Part of a small language model's weights: biases.
Each number is 500 + 50 x the weight over its row's rms, rounded and kept within 0 to 999. Layers, rows and columns count from 0. Numbers have three digits each. The size before them is the row's rms in percent of the matrix's.

# up: layer 8 MLP up, 896x224, rms 0.115, rows 573-752, columns 32-63
# down: layer 8 MLP down (transposed), 896x224, rms 0.11, rows 573-752, columns 32-63
up573 097:539432562521474560531466509524597595543482488601493501514533531513397584450519464586565421363454
down573 092:514494489565482561438501537453420457425514524516422430515583471436496454530413533464548533516512
up574 113:530547445520500461513446578482500435571456541441480538446549545533522483463545441465422506420547
down574 110:525546596451521459508514497474490563547457540505519444466393542553471495510478550592592619394512
up575 094:438544436478538506483402478491529437514446510416494529464479541492531534451553474523490574458490
down575 090:530539426505475433382609638511466406480485520465401505482445542523501436463519503427499416579493
up576 096:468557535531528540491530496556521516444491448508519455465491542512491551459512538469480488536566
down576 095:635549524520502436576533494524457440526456526571491498511460520555529457498564548491440401523583
up577 103:572450419455511535454494479479480516458417539505508474528428570522493412525508529474564499494640
down577 103:425459502474538464510476427534570514436560454438476454456520525474482560527505497436532442592426
up578 103:427398576445435441497476554468534482438539594407472433445525438455505437517521558531456419448501
down578 106:526493509416443512512435498541524463547419481481475455547580478444414490561469417498485481521556
up579 105:416513454441444461544534436435546522446550558473518548534460545496543576488537525416514515512463
down579 101:455539452531535494485522511522551511422552538579463492511518445543573496539588606471483495488445
up580 096:452592447564549574501607535525566527491496413574479564581613516457552464495523378557533470426464
down580 094:477525518461454498522448468500600459536574406468473513528508507495432504496501490459487472510513
up581 098:573531481488545472478539480503476485474478528534516404381505483466466521489424420498412456500550
down581 103:525508535511529553597511469395641477511581460573486504389539462531473419408472464509480400548507
up582 106:443571524530489567593563539520444507515523436531547534560486398519459488510464508416427446531453
down582 108:492543491519521470399532481493476516467495576480501525513544538528408485540575543580504485486467
up583 105:471557427478544417590511468491463451526421497538477559599435436557483457500501474446419399506549
down583 102:598533476479530499469532509533480439534508454542390531457470531471513495498502544449531478589482
up584 096:564444522544489454414515574452423529511529466430549522436540530476418573536430496514476494507600
down584 101:418459507557431576535510481526544463537557535423523497491453539527504453492485505495558441528412
up585 096:498483416457476452549496513528524600535453487462459533453575495401568534608370476535545483571514
down585 097:523476550456505492461445432580494572527532482533562400560400599512512593575489467502504489437488
up586 101:523558578476544630509561599542523512509442548428444513484476473508479414533518510464544435509530
down586 104:544543622482503415586538461554500547552519521510518468519509492433479541478580559458470523478543
up587 100:531481476520610451424433561508507507525533445470499498499479507491562505580486481435524447448496
down587 092:609562387570456462478441513424520500439601515465473510531487526440510563552507489542556491617455
up588 092:438476565598538507512527468477517430514559466444640470514489526554543492513490543533496480440551
down588 096:503534504536478453494497497413489480506502409472552446533555469517553454463463484548492431473549
up589 113:397482530455489445437564600468502608445518478580455551515497433583530472571454454365567400494529
down589 113:514465498433607472510457482544467551510470424552488536459613613532516549520497666436501521550498
up590 107:531524490428533589456400391439531540522503539509480516462466496537440470451554484517533536418514
down590 094:447459513571563404565563569532455546492486587427526490475472530514510497519569508569561465433476
up591 104:536556495487545464527472462526539539581495565523515560584478597503403484469412449435524470484497
down591 105:450433550458506468527478455523497556500465437446516519586522541518510483526486425491630508543534
up592 101:556593458469487492473525498459422492489621487440519494542480469468471468548578504548545472472493
down592 098:491475485498415561451410516530520481527503450473447529402528519504513527455428472498587519531548
up593 101:470568471448470514466479537501418399627540606482521518488475512405536476543479514549438475429510
down593 096:490549540572454457478479590481457532450524496514572479565515523500486461531505539507476523630540
up594 094:451460470506586450463356548496512394466621483516477460570544458498563537528489441532458548534574
down594 091:497468532451458542558469522499455487512517526450438550614448512469454444499432478529485458478458
up595 124:533526460477562556496509484510501512410344491479541423583508488579532450508451477468468444532422
down595 128:586607456428460527483427430493538510519336497524467490591562518526547457466474560483520474468439
up596 107:550442434481510586482437555562421503522496492503608545505373567496556602612481485457472534524385
down596 109:559451554478486599533457538518398510439495489448513529553495578451430560372487487555476386450587
up597 099:489437484627474460502476561445518584513455562409500469486519502556459516401521472500408541489459
down597 100:485474448460627490495539562467534574575478489517485508523516595541534577475494479493527495470536
up598 105:456495350539599508449535505561460548534610550494504485574548467502528435494529491569484481550467
down598 105:542563546523438554548478546520476544520495461560486460440506560534513523470542457512463480392622
up599 100:545467461579543495432580549568478526495446448558444492546569445490539529526342558408554529564646
down599 102:458488566493511414513505411476479541543522498433450531479463426593494502514566561392424535520495
up600 094:442500517480455546424404488505571529522486497575469511522562497521551469493544468469523515452501
down600 093:440445488539488465491522492470528539537457517533537516504462606541584437429528552619474516436536
up601 099:540507485436561555462527489392508580522525418481565529489534573476593474507500539518452380522437
down601 107:568536581443439380469483462425501466534440471564467401421502549548558566466461509496509547534588
up602 099:528508498518485512465460651543601530493472526403603509457468500504470564453541471482458437535458
down602 092:537534468513493508577542538566440446550544474508530485488435450457494475443456476571499508479502
up603 099:563496474477545479494522568496495464490508431471502481600483522522497490519497476512503500441634
down603 094:376485411487524429577468578424555509459530592470530510540607558570454498455484638569563508538515
up604 101:544591501535463473580535488458474498453433491491474462380414538500541572485513474459516515514449
down604 095:501467535549506474516493519564503515499444582472565403450436633466525457480502464595527508403459
up605 093:497527488467515486590482496445432626511463520464423493587523450540392459493484531513530470496494
down605 098:558633500519472577554514460502498508461557487595465447510526520561504463493539457581501438406404
up606 098:490420430481452504505588537497529503493465505516454592466468466521586489465527437545551502513451
down606 100:455501548479456490629501569529431549496523557458626509545526468531523508472501491560497560551527
up607 101:430520486514544551483566447394408520459452455448419478460558507580473390523528463637580561483462
down607 096:444532439517509458476502457529448492553396458501532502494570467494479632534477412446444475491426
up608 098:552458471461494453401537512501508471600595458459435493523507481479430499551527465441464525496533
down608 096:533495453473421505473511476514421561576524415574503497487399500422522451518439487525515489470536
up609 105:476541524557546486512593493508465538484428483510483557504506470511510513510487526465551534564533
down609 102:457536375441464438500521561567442491496502570490473469415445407514478468484526568470493459576498
up610 098:450497532555419513487568507448480505477430482440525471551524466626605384602412490475613495486484
down610 107:461516449496502569485499483484541508477401488446452412564600475425454464419416477541602546503510
up611 114:534529442481461476482470532505551429514446529518593513497514494509404550406512513491423570513468
down611 100:475408505502432447533481493547535531509555462472436535496520503454433547418471539477410529462608
up612 106:487476508503502451495403558427518472525521515466461394453457523477538461536523547476571487454456
down612 097:489599477465415545510576462463552576548473530503467503540576544477497543474516438502409393510518
up613 092:463518463540490506418538521501542549536397507392470511543548523521467476547558511508484587477551
down613 100:478419511537482474526436547535448540492553483510409499546436479473471439562480513591616476485610
up614 098:550390475487483442439556532522515502508459496456545429501562459421511529544512550457438448510608
down614 101:506520506436466559532431541604462394414533504438517529470495497438472546477531618565518572501588
up615 103:512472480463574479534588476417472453481468441507470488550496553509429461522537511512531477407553
down615 094:514478436443594508559522513565546565562556605498487477532488502497504527518522542522562550490489
up616 100:436486551421531503591395530393480533571460500563454535513454515526442433536538475525451421492494
down616 107:421499510568454550458502570457463459583493495513478486481565445519470527438460517546433426532470
up617 100:475425486503540464584484460395521477469486513525506503405494389442436510608483519544457516503424
down617 101:498523526522526463465508527504503401489517499468504410519590513425344472394399494479515570556528
up618 087:517555458593427518533500542469504472514523475381479511448569424465485481529508533410509471486446
down618 090:447500527507495481469469542566590548481546483422525531535556423513438545432468569544480510504428
up619 101:518424474508542584509525594552540480486503560494521439503568467522554503565588439520512445513465
down619 101:454571536477492464560506484544499511548496486391488505551519367555493554392553552589474448473514
up620 096:597488548435449484471474509538466540467577533480471471439462515500540533560476358486565461501472
down620 093:342525523525587521487505591603449525503383489446544472541501548424487555502454506602473471489479
up621 103:556493421477479601542560475511459429520475455518476473537512560422455459544490428559464546436579
down621 106:536469496530489472474465505444541510446595549431430431564645600533512432404543527531482499557556
up622 106:444473558464564406488545440564543463616474573464494450446512520474532504515519498514466550565582
down622 101:525411499443497489609540473428482529520556512542508396607463478508478459468584544499471486497528
up623 117:457486495445524485557489502429392438477404475398478409546465529529549495583504564528481544476619
down623 098:545482529481513481595514486489462511469484489501453486545416530577512553495550511464492491417483
up624 111:554539447446445516439510521465492433505436585509556444515496476492510626485516539472525474500515
down624 108:575511505489517441443505459510470519504511470566572499511502486436522442576522458483536547506480
up625 103:537434500525502432422450503555508522591557505388580499519511448548503504488524507488572489414481
down625 095:522532567566408492505486455501391456504548520518534527469515476425473458539472508514472474521563
up626 093:468621448497459522531531483478520492537540444531543505426537459572424470558513481512505495533443
down626 088:549434575581498481447484517561476521524451464471517598549437433462478466436562409450516466596561
up627 096:508447488456598491515506431546580503541460539489545371536448498507574464409532502461530411415424
down627 098:501559471416438513513475537488439427507490488541585571605549445555617514503582498472564466601547
up628 103:466494522425519459500483511539461460533407485511468474540578513420453581551506569405565482482505
down628 098:520455497551471472498481534495537462530613465437510459510454486489460452517459551504509519632498
up629 093:533423571500522600535452519502495393391565450461504511494504474478470594516517532542366518489445
down629 098:524574421509502549526539541531471418512508523506334507474598479513500550433419459484530461530540
up630 098:504522444462481548547467609427494534494445434502510493535502578528567471561494621571500505516496
down630 096:463498492544591494506483455480405528549515448549475571578511523486462521551500468456561527494438
up631 095:510505600525505555524448552538471481529427532590466560573444461570593555441500484469538453492474
down631 102:448572503563413499477448426528629505479389449480473540424501514550469469519561551584521531515563
up632 105:574490410489367566517526521471458475498581439594565498500525454560582421498489465471503461505600
down632 093:517494483513463546558442606523544519491561509517493515561443438479456531528515504546484489608543
up633 099:514501445492594412434527559534431485548429517531436526392548433515451564465423459422510521511473
down633 098:477449468529552499516580425467461517512454494473475548450431499476518544440610466466493388535483
up634 099:536533504524473509534456443503567450509450420547505554520484404566491489561580543423493565468437
down634 106:523500466465495518422523454608606571554419522521442482513573551537532539490479499533503414497513
up635 095:549487466524528515540534593572544495462491571393555605514488554506567593464438483410576512551488
down635 101:550544528517417465509533513472462461608441578468501446470496419456493536520437426502556498498489
up636 096:454491454536464452506568548469477478495495499523491500516491404460499470525561475553536483483530
down636 094:529478536470459486439449426625523420503524472474506490474419519517553467423566406423455469527462
up637 104:489484463518537494459490453539542577484391502580528437374443478434464494544460532557518469545462
down637 100:516484566453445489535397554430475465505564465508487480537506477490645463481424591460527503518473
up638 106:492512506521617536476578536457488447513530545475562514512586524542493488502408535522440532482509
down638 103:443436505521556532601548437468492447475454504511461471498549498497468485506457601482446482463535
up639 094:570496575577475489498550547505548521470482477460608472423487467489516516476529553523484457544543
down639 097:430555487534508545461523522472568419556602433526546576477456493613541398460470498486495494527467
up640 103:579453575544446486467440508494476456575516486569535414563480589494498471465513477472491542498499
down640 104:600440469494485516435528584451484478416477555540551456554498521508452430533475467521472532512454
up641 097:490500466526473459593455452445485538498506492489398442490561498521532550454428525485510451576438
down641 100:540575565508504456517519555611472488433482534490499557535442543503425582495501582543457476454489
up642 095:563520503495511523517550487475430493575467446563526479550519396440485433525498455453485456597572
down642 097:602471579524449494508467597575517560479491466558588507528475507467557542425460526522513470522546
up643 104:467422522568488408437391523435373488389485528606437572491460438524443517575404498466465529391475
down643 096:542517504362487613542505585550553543533541546445516320529468480525501530587492450541487553547484
up644 098:515517414570441463530429489436417418538442514456592398382560495463486505484551544497530568494459
down644 094:536452422529528471508495502422532465419507514508484438474435531559398514511613478487478502494509
up645 102:483532451558429538522550485461512569473571482462543493460524521532492428507566451567524497536491
down645 098:556461530494530405463457557506524440497440514517534506495490558505466479530433516571409455485569
up646 094:432476505524492511471496520472603466488412518530458620541515449545508504445530430423572529500530
down646 089:588578511488532476599407423537414427428553572457459427441516557463512500497567534472523470533479
up647 102:571493526480506460529601585437489462600511488512510501509468659502485512498446463488480487485568
down647 105:501421457569489462535458558460396583414515472426469556463497502539549464490525528412456486564480
up648 096:423351499509506455541474505453555497503551416500558414457508625536594500510530496530553505546494
down648 098:484500440446529478424405556402539475493523484441528591495532482428461579583469514452476478527525
up649 103:552651469491507408525552489560498550477449585606490557541519500502433526514488475416488512484471
down649 106:505436556466551510564525487568505461488532532580401522521385480557471477501463467383410578544460
up650 099:503481503482535543559530540418474502470542609528465520495509442550539471478453468429368503573521
down650 096:476534556502499492497432486507518436456475410509425490487512510562458468582509553507496560426495
up651 101:477516452570497475527496547457527533537422493492557570388343465540513485483515549525509507437572
down651 097:504575518497549516510416402463483461445524508495464430503500396496524536509431502477403563477521
up652 094:496561478489498511541531422465507450503352468580480556470518578438456453498519417501539460519538
down652 096:391478475523555508517451526500441448530521456453510407422506497560502499512607566493500439437453
up653 102:503489523562451522514419498537464571473494552517478516415517435542493463498408438430510510530513
down653 105:507562484590511496533467421443507500460517494466513440494465635466546447462646478565486418502500
up654 089:526512511431531505482451549404508399412387474485500527509534503478475542447409526582491511503531
down654 101:426500470487416525499591455561552521447492550454469532482494480586526457473513428526555509397539
up655 095:525580473541460442490552448460461485545482477452505478498481559541410525389477564521500434545402
down655 097:477507502461554461493468365469467515497531545496538494383530532587524471379537547506538595458570
up656 105:441603465509550527459515547504488491546551510486519583536540528430501522446555465448515527450337
down656 101:464595519482500528469543414489448489414574522534522580441470479493437467562442516542534396509510
up657 097:525485538496529554525485588447563568535593469550544474587456440542534518513463513478496503441551
down657 101:515493546500487562554418519486541470503484560383513477518588537519521587554445611492410511525525
up658 109:462482589561494584554515532448446510441394553419522549583505541556410573535577488439542468587497
down658 104:549502507575547550486541528573497510472520544496532533478449455449426531530561585498509350464506
up659 109:398554480514510467519535475432473433448484412574521457487631501377487450547511480486508462427529
down659 100:485492507614569478453447475564432417511428515517479457447560606512479473437522439566502598440461
up660 094:528452530473549448532507496387460440578546467527519417541628440579541516444476409545491473400574
down660 092:516550484451554381457469485482464386514542470522532449474545446564390546517578499491440544475426
up661 092:510495431493548623593506518487494476529457504549469419460536486523481603555521506454441445550527
down661 100:524431415570512558545630547484514436463588486525511567618464468526566511457507398529450521373571
up662 093:516520544512513512452586514439564526473528545418531560600554480436551513473611533470517490566540
down662 085:589438552476591437408520540438511472473490551538540565513569533494489522419479495492476434533472
up663 106:548549453450556525487504573562479444424431539547507453511424503641461416459625440537499497455509
down663 108:373553558469420534563575402500584491505538415451478459574567547528511509538487481531470432546506
up664 096:447516640497562555553482435587494526583564440569475473546545538504495456532449489471571558445526
down664 099:488632490539506377514555525426492481500524445535449535624403492454549414520412575551560529474458
up665 100:477463460474558460445467484466591521512572539517496546471580516480497568539516436489541577473487
down665 103:437480530489500435467550518558503480481540417568515600457501460455497539504535499517425450577473
up666 109:413482491454556468468489437520479525517588553451560498549526529556556538461543555501512481480437
down666 103:468577401576546580491485485514514464513525503518486461516450532555507483513490537525615560471488
up667 107:575499463532487521518556478497544538570491572482457487583487463526502489476500450409448424466485
down667 110:466502459514550467513545496567526530486444458535461485453581495492478490502482396476510564404464
up668 105:516499528627521485462520537425419536475472521502465517555521516497532459475471478504461538491477
down668 102:435459567545489464503600496390405546545446468440399500593569519545516517439508449506510435567522
up669 097:483471554480404502548402567462526515485468523428469473474548564532534447464494509494565420563509
down669 090:541347534468561484436445605496513478550595541508489428431457593462540490523504435524554491468518
up670 108:455545415536470501546525462470546449504413570483475453508453589576480419553482481480439502459524
down670 109:443462437505496443456532432453505476411546549446432493529557526475488494545618481465453491502527
up671 100:511601471494573426457455438502506504420529539578454489504477457481460542577619484511518630485570
down671 094:548497498512517532613517524487519454493508423434536599478472497583490469553447481513531450447574
up672 088:558455503442517539449535564502574468430503505455561453462447505520546460516554507549514383443510
down672 094:601452593517510506539476602519463434548546476626441428592462512495555456397551538530455505443525
up673 103:461510526561443540520537520463558500509506597552487539486596562521413526451452494550543455509520
down673 109:559406518444508560626407391526584444565468476533453480545507602450451471532459511495556498559556
up674 091:620501550477467534564475432496442461523635561477553459592468535553446553491466491420452427492459
down674 094:470501560458482420527524441475483506439478476522537478426518351639540467490573504547464508568547
up675 091:488452532494528433493497505509448528648544502469610467486453543459557537529448468491533430496535
down675 091:578493496473386535497489452541495508533479468524530482560494613407588453502484557503485526555491
up676 102:393577425494496517468512599515464528459509405496513501415481539560508488507458563434476418526401
down676 094:635569534474440548501531460579519441517471477402533546453520459530547492494573491509568478479441
up677 100:518469485366478467557515609550525527527516480526419456568444392439428530535537471450352533474519
down677 096:462536491558500473502535521530579569504521538502402513510409492510496504428593564445421541472518
up678 094:518503487437429566440491468465538467503417486508436544545471575472467563514469510587512525556543
down678 102:426507466527579488498545474534562480467459429397536546460554556555400501407482485396613500446501
up679 101:447483542543403437529486609538425553506552472518561553470581505446524508511526489465458478490494
down679 096:489552501544527496445564458531578641463532506437550427527524415544421480455575553534532569580521
up680 094:536498476422504538490584480565544466414439417443459467537554515475557447571545475508576455551491
down680 096:407524455547469479567473468548542501452448520441532441453415460453492529357519429482580486465495
up681 093:593475422513564467459494515533442544527590505469523470434473483412472560604584458438543452442552
down681 093:404508634492499490605489513503464448646556522525562542512569495564488509374566543508394442471568
up682 096:534524476518502555557571527431507455528567435489523574479496436465405504465493564444442465598516
down682 100:498538504479511501493487538487534502512525428449531508459441517462484466527539429563527435526482
up683 095:493437536509469494479510494471554518454533532489495528397555524492509498524502491492568398577471
down683 094:483473484544479479405471609616531581493478522457480498505516444455459430484519521460579443495514
up684 108:546564477506457407486475559391518535605488518502493521468578361460523469488466428468497435545430
down684 111:450510436574484556438536454465564494491475415486496501460472497472535483580567449600545543421470
up685 113:412460468565525449527535493499481460498472471552491516481510449491580498564451501548477445518520
down685 111:472544528551462467522478483520552422484513460551440493519456505570567494506527500445440584493492
up686 103:557433433576469511587550475524542516494552499504555482364495474500479522460598420603471539446472
down686 107:517439447491518465482449461476528590483496493573446594559476465424481573448518488418402474477465
up687 103:478516501421528553548485579559493423452413549441467433495468553526406509541464487522493382510476
down687 103:466575466478553462471451513516530495526466459473477507449547512523534509473516586539577440493464
up688 099:490444517447499529529505475528578489543508423558584551500495452491555555574407488456485582447550
down688 104:507548437541467595506478509466500527489478520627352475498545476530473550461539471433494504511443
up689 100:536482461459503483512488373485468577472545505514555464502521429456503537523419445607525422467480
down689 097:523427528492477578558480573599500476464428443439457514523523474513554471460431451557505493548351
up690 095:522520432365470554492516571520631493466561487475511429545519509459447542489505497514511527473508
down690 091:499434516523564463548486395508539531550431500473488442458552503551493601504442457488415535462511
up691 087:417553509560519485518439500436517563460521462546580432496447480525443442461486554478496514554464
down691 093:487456496442548511510471538470524461542516521476526482544490566502525530465521542526491468461510
up692 106:496578489491517472529482559568527607553606478522535438455476492460541534483493569463480484471570
down692 100:565598522477546486440546406526474548496632354542505467458455466455578501500525417434510538495550
up693 100:413530518510515545499443471442485535510509612530465510423527499551478525465512433497459562456530
down693 104:475460440441434482497551479513455525476483461402560427552510472525462559598483500499478536550422
up694 093:476530470522484570513477518487485546566515452429470564439508502654404452561472464468473509467539
down694 095:461482584536552434509574504554423500562544512553476545469400505512555504443552524529588519507514
up695 103:581477447486633578500545484440545628488451495421447395506504534538550568485477511488475442461411
down695 103:554507493511510482502449516420491458442565455608504543604507600471494574494643536583499483460524
up696 100:436555497578526519479458483444421545436485521577506444574488529504514418554545518497424429490506
down696 100:484527439567512458537481477533427542460470452474498452557479564555625454493592494532496431564533
up697 101:408493562474492542520520495518430540421444510498540508575569507443431541428491541403533536427570
down697 110:438433567503520497534437609496473539585574491406494461514506477556501407472483539485404514499529
up698 098:560443423517539456499427573496457523530465462426530524468446470606450508513515460510507531509563
down698 097:446541456562519567448459536447549486519562467479461547435458556516498450544481632570523525361524
up699 096:549404539473500578529462459450521424524457564540483530452482481477470570507489420501519500426481
down699 100:423473520430486413539527486531431504603563392601611432496517545467554555547510442477533487456482
up700 103:426472445578524576503568598501486520531542609506491413512424542472537575458444549518481526398456
down700 105:528538491492474499558508533546417434498415430507522471479535485515547484485459551468489532486508
up701 097:540502467528528452551507523489475527506501525591498491512479517582452450496465436512418457422520
down701 098:513526417506424515602405540518490502452503509501445414509378451448517471524499460501488482530490
up702 110:422461440503578522499541497472515566503484430503528514472462505463422502504472479433564463446452
down702 107:449395542523466503556411492510549556392444574391450539542539470510516516515528575436416460499496
up703 091:483473551488482448501487531446485494472518488460413477521426486544541517467496534560528501437510
down703 089:548577493467487510477474434539433536465469544489554524489453536567474568517460524359554465486543
up704 105:482471376551459560499597445492635548515531441395458556478536494436423411518435474468461386438482
down704 099:533467578570505592557536516569529503636539459452564517471502464487397426607489471571453521487413
up705 097:485500437495569482471471459577544450484558426502534492484496492458506496483533540593454518509551
down705 096:602588572383471560523490544355473498508510473577490497518569498492474557480488470561582516476458
up706 102:525454443395533517483406507419502548491489485532553442527415519587453544632474450433440512636496
down706 113:469484460462499401490513472422417561496534579531522519493453484523528500493552524557479397596511
up707 104:556582468514550459453506444435423546506474456515468546457485431447530536437590490483518578511462
down707 098:423435493472475529517614524518474460454549499425458476458432462500486474399522523495458526554472
up708 091:431458552439582536564486516540461529629496551485513536505558481594469579536482511438480571481520
down708 098:433543402567458529573537460496588475507471509540536571541497537558515527465417531550491555503491
up709 103:538531461526543493404472462500464482512515460463458392549459492444539486475493471539490508470524
down709 093:460491472524419427512452504479554492504472509520506526466573507581427562498495392450446486519570
up710 102:526439437557460476487400638449509462481457470414441509435454477498496524476516452480515484511533
down710 102:535537461526474416581487441476570549505538454571515513592460439464542515473462464488370523552512
up711 104:480526500548527462515499496516429525479597388415653635528443457547492538473528485440480436523494
down711 101:459576509488520476526456495463574427500516457503481605448526504529543487519517498461472492519491
up712 098:475536444435583463518441538535508459556504521459552545487468520530499478392469516517495382599524
down712 104:485438450396458442492547493490385511453535471424538432474437481460419487486468520502508574467490
up713 100:551522471525514453482436462565376442422539524454486516497569386514503550562459571509534480532449
down713 100:534476489507548393497518507475516537576493569480427537483572571532520551505478497477550429514595
up714 103:496582604562493489483591542445516518524482508478510515476485430467504478497514506517469447572534
down714 102:449584510559447514525404566534451447494516451533428487506550556508468486489537503531474532504462
up715 104:496418481453436541375544448566509525502434530469459424465586551474523544542455477467525483563543
down715 108:524455447489498458539545484512504454541397480515470481493447454561513450455508512470491550508418
up716 097:475503504508503580499438514461446647505539508460450492531474517501467555431518497450518422442487
down716 097:482570406471550524538433510527384574497522508499478489486433456570524490466476455533488467511512
up717 108:524496403411469571465410492467555516569615456452473516500537443497533500523523567528598450477547
down717 109:566565550503455588506495513496409605456455549470510468535437551506501518456516516531544473458507
up718 098:577471468470499454521426479435540474529438471560480520394439442469535445442427511475453463485487
down718 102:514509470457569457488509520514555500633521542510478502552525505435527573400451504587530511509560
up719 096:535466527467456505590550538452528547483448509503534468459575505433507593681488483506501565450564
down719 097:550426487587475557600519470443438487526512505582519546476490493466476430447563521457512486613557
up720 091:485498469542493563416482451381590431525579532398493448461426570539546493582536590476428436494453
down720 095:565482482427459569455456467452533476434489512576503488461620612484493502496570560465439500469562
up721 102:533439515453525515519523501466442502430577616435468530534513471484483469485496565531495435487468
down721 099:573445490440505573490414567585503529533541430438515478545447523560544442572430538492506557572485
up722 097:436427481472576493442546523444530397552454407517472555525463483454448534544490445413536553485588
down722 100:438555423460519547450604472610450549492453510546495439453465460424449485538481412580574557439556
up723 101:495527556479528542464418533597503481515533556576458464531569505461487523490519454373532489421489
down723 101:460528483584470452559438506502482462433529529507466421536405446521510459436511547475581457463491
up724 097:569600494447543501514520444454530519394493502555486404530459527454488552507452419526557509512481
down724 104:468546529564527580500559497519512524479389425437544439466459543503542625466494489466457487456518
up725 098:515361474511600454466459511501475490458494535541602459531527496487465485482540488517441481520565
down725 092:521564461520496532494502461425504460488569521570373518494490383490466430500482490462495514579466
up726 098:516467486546463557507474514378418505445437523474547521566551560507480479509526412550473360550491
down726 091:437415522512549509478533480468508540505495553452497470485546546608459544474548585431553586472581
up727 095:580540471480504442507553522509518516449563511462484485540504529551582546583462450498587500491529
down727 097:523536492519525467547502447516420528464499539557545469506547504408524474525576413475441443518576
up728 094:458497530526516543488523598442506506391515496465496609583502478568566462587453490552521496491519
down728 091:549425493436507495635528534589480552479534485487467549377424580441556470404467560496473542613456
up729 097:502555504470394499494424510594439532431614509526530424519452449518562538560443539547493523575511
down729 098:562512418512488543475477599463491473567501522589585436378363546555527542513499441557500529494531
up730 090:557427547481526519544365470532489519558395538535497501499567467568525575464538508523459524542556
down730 094:561554497582384431427512490497489477484506477424509477498462558444506400478499564614559580492476
up731 093:522478518437505501381523462478510470447410575502540447470533581417578475447546495540565513507508
down731 097:524557513482465550518535563453534538449565441589471571406527487569456499628534504481568563469507
up732 094:573492430463581473539482483503515553425535464401504599532421457550537584470454410492497388466509
down732 089:477514451483492489454425536564470551498512476530472451480534498476398397451547598547529508541524
up733 103:503541500417501547473441508383624515527454396564460565609530443500473457509504516478582473543513
down733 101:487447483533484501511524489511453460419475451490524440602456460485593431535529498483421478449486
up734 095:502551485589528561484545493530434553521488477485502466442517490504476530538484480510507571531489
down734 091:551420518410536470518492499536520564539514489464552471557482522532493509452556494463486444475588
up735 103:589461472482547444607455498513452561483496535500543492477497441457432434479466562513429486562568
down735 107:507539499430571532522586473485583448558508601508463486480508560466553463450514421486546444468538
up736 100:443454519494466552585522523355514507509532569519573535521439528417503508483459451499432478453533
down736 096:594573562446481446554528455522434401507449443580517457528457529526431508505486486510464549524537
up737 092:527479484460443524538646524447478524450499546512547548434532517552471506531398471493596464399515
down737 102:581515561455580420516492480491581517563504498477531492487553519534481456471480486506618468461488
up738 103:465491458530517505576530501603498414489622558516615526392542454482445473476437509585579504536524
down738 100:497531455505565499543517500429462462464445576486465479502495470550482433506539420546366500448497
up739 094:463401551539478493537457529445513550511481580480440548478548531556542526509500468564436399479512
down739 103:467543441481474479532538495553535494477473553509414612391483477571531526489513495524547517496456
up740 092:514508512466515433471485479431470414475546634553529472519531532569519498503459527483446452487453
down740 092:439449503586433437524520480467385507464537522357464439546420498522447474432510539517472488548515
up741 094:487488485457483396489471493486458535411487480434530396481459511527513486478494490516443427536598
down741 085:571567453477467548454516507512510473532526524458528554537486402498482529566505549533510560484411
up742 112:500494398453506497495422397454436605503418511499483474468501581532524546475418481505546532477521
down742 113:503484531482517510619446483505520488480474440503512431480483472598428446513519446582448441413500
up743 089:487534397577478475514472468528450532522543520542368409450526429383499408531482540537476503549472
down743 088:477525369582495509458500427555537404580491438506522490467401510506461441540498526496525509432584
up744 098:400511523566449549507493464473552458517400534512561423482447535429488480526578428624473562548477
down744 106:434476507488494487569411589542423499479482511553450482535516556472485566544552499475464503476469
up745 084:488468412418477447499503552457503425477528470457583539485522495574549503462578481547517556478491
down745 082:499524505504446533442501440578549495506488486525581447513513444448441485512486510461473444525560
up746 110:515555517547516532512540464471552590487450454533585467399587477372473457428551444594570552554465
down746 108:529457627489543539410480511432544485489516524429532471521564481480444545552459503619393408411493
up747 096:415423526466547598515527428549479486483513485494471504564545481486545570472455515456529563438470
down747 100:569470520566446505488460516427534488556478472470593501510514591563476411523513480483560478508532
up748 098:456467473502489424459508442546457500452527493497599439558432541465516530482472474568462562476549
down748 099:531459459535547524513445563399527440503539498482513474502587423481465379580491585439514444508494
up749 095:522537497533523481526442490454466443574492445554509383443549413468451575441466502535490470533524
down749 103:460558608532505502502595491560496518553556494592504418450536528454539476450529606602387459467503
up750 094:472530592611492528508533535458388492569530469455500503480537540543490516558450529445554407467554
down750 084:553516477570497453540561506511459501500501413539497569477563512456499452473555411460490468489488
up751 094:406546533491510561365417487462403548517531391532466482508536529515520533592466500444493484459490
down751 096:532444531498529503497510559510485445543488502506502529550535506511507462477536590498540501504425
up752 104:508467546504553476470589402469591485524448565490501509468585337598450365505448496539558522447517
down752 108:502455508541568489514499485562441558500565547430501483442515491463613488432511426576554550525535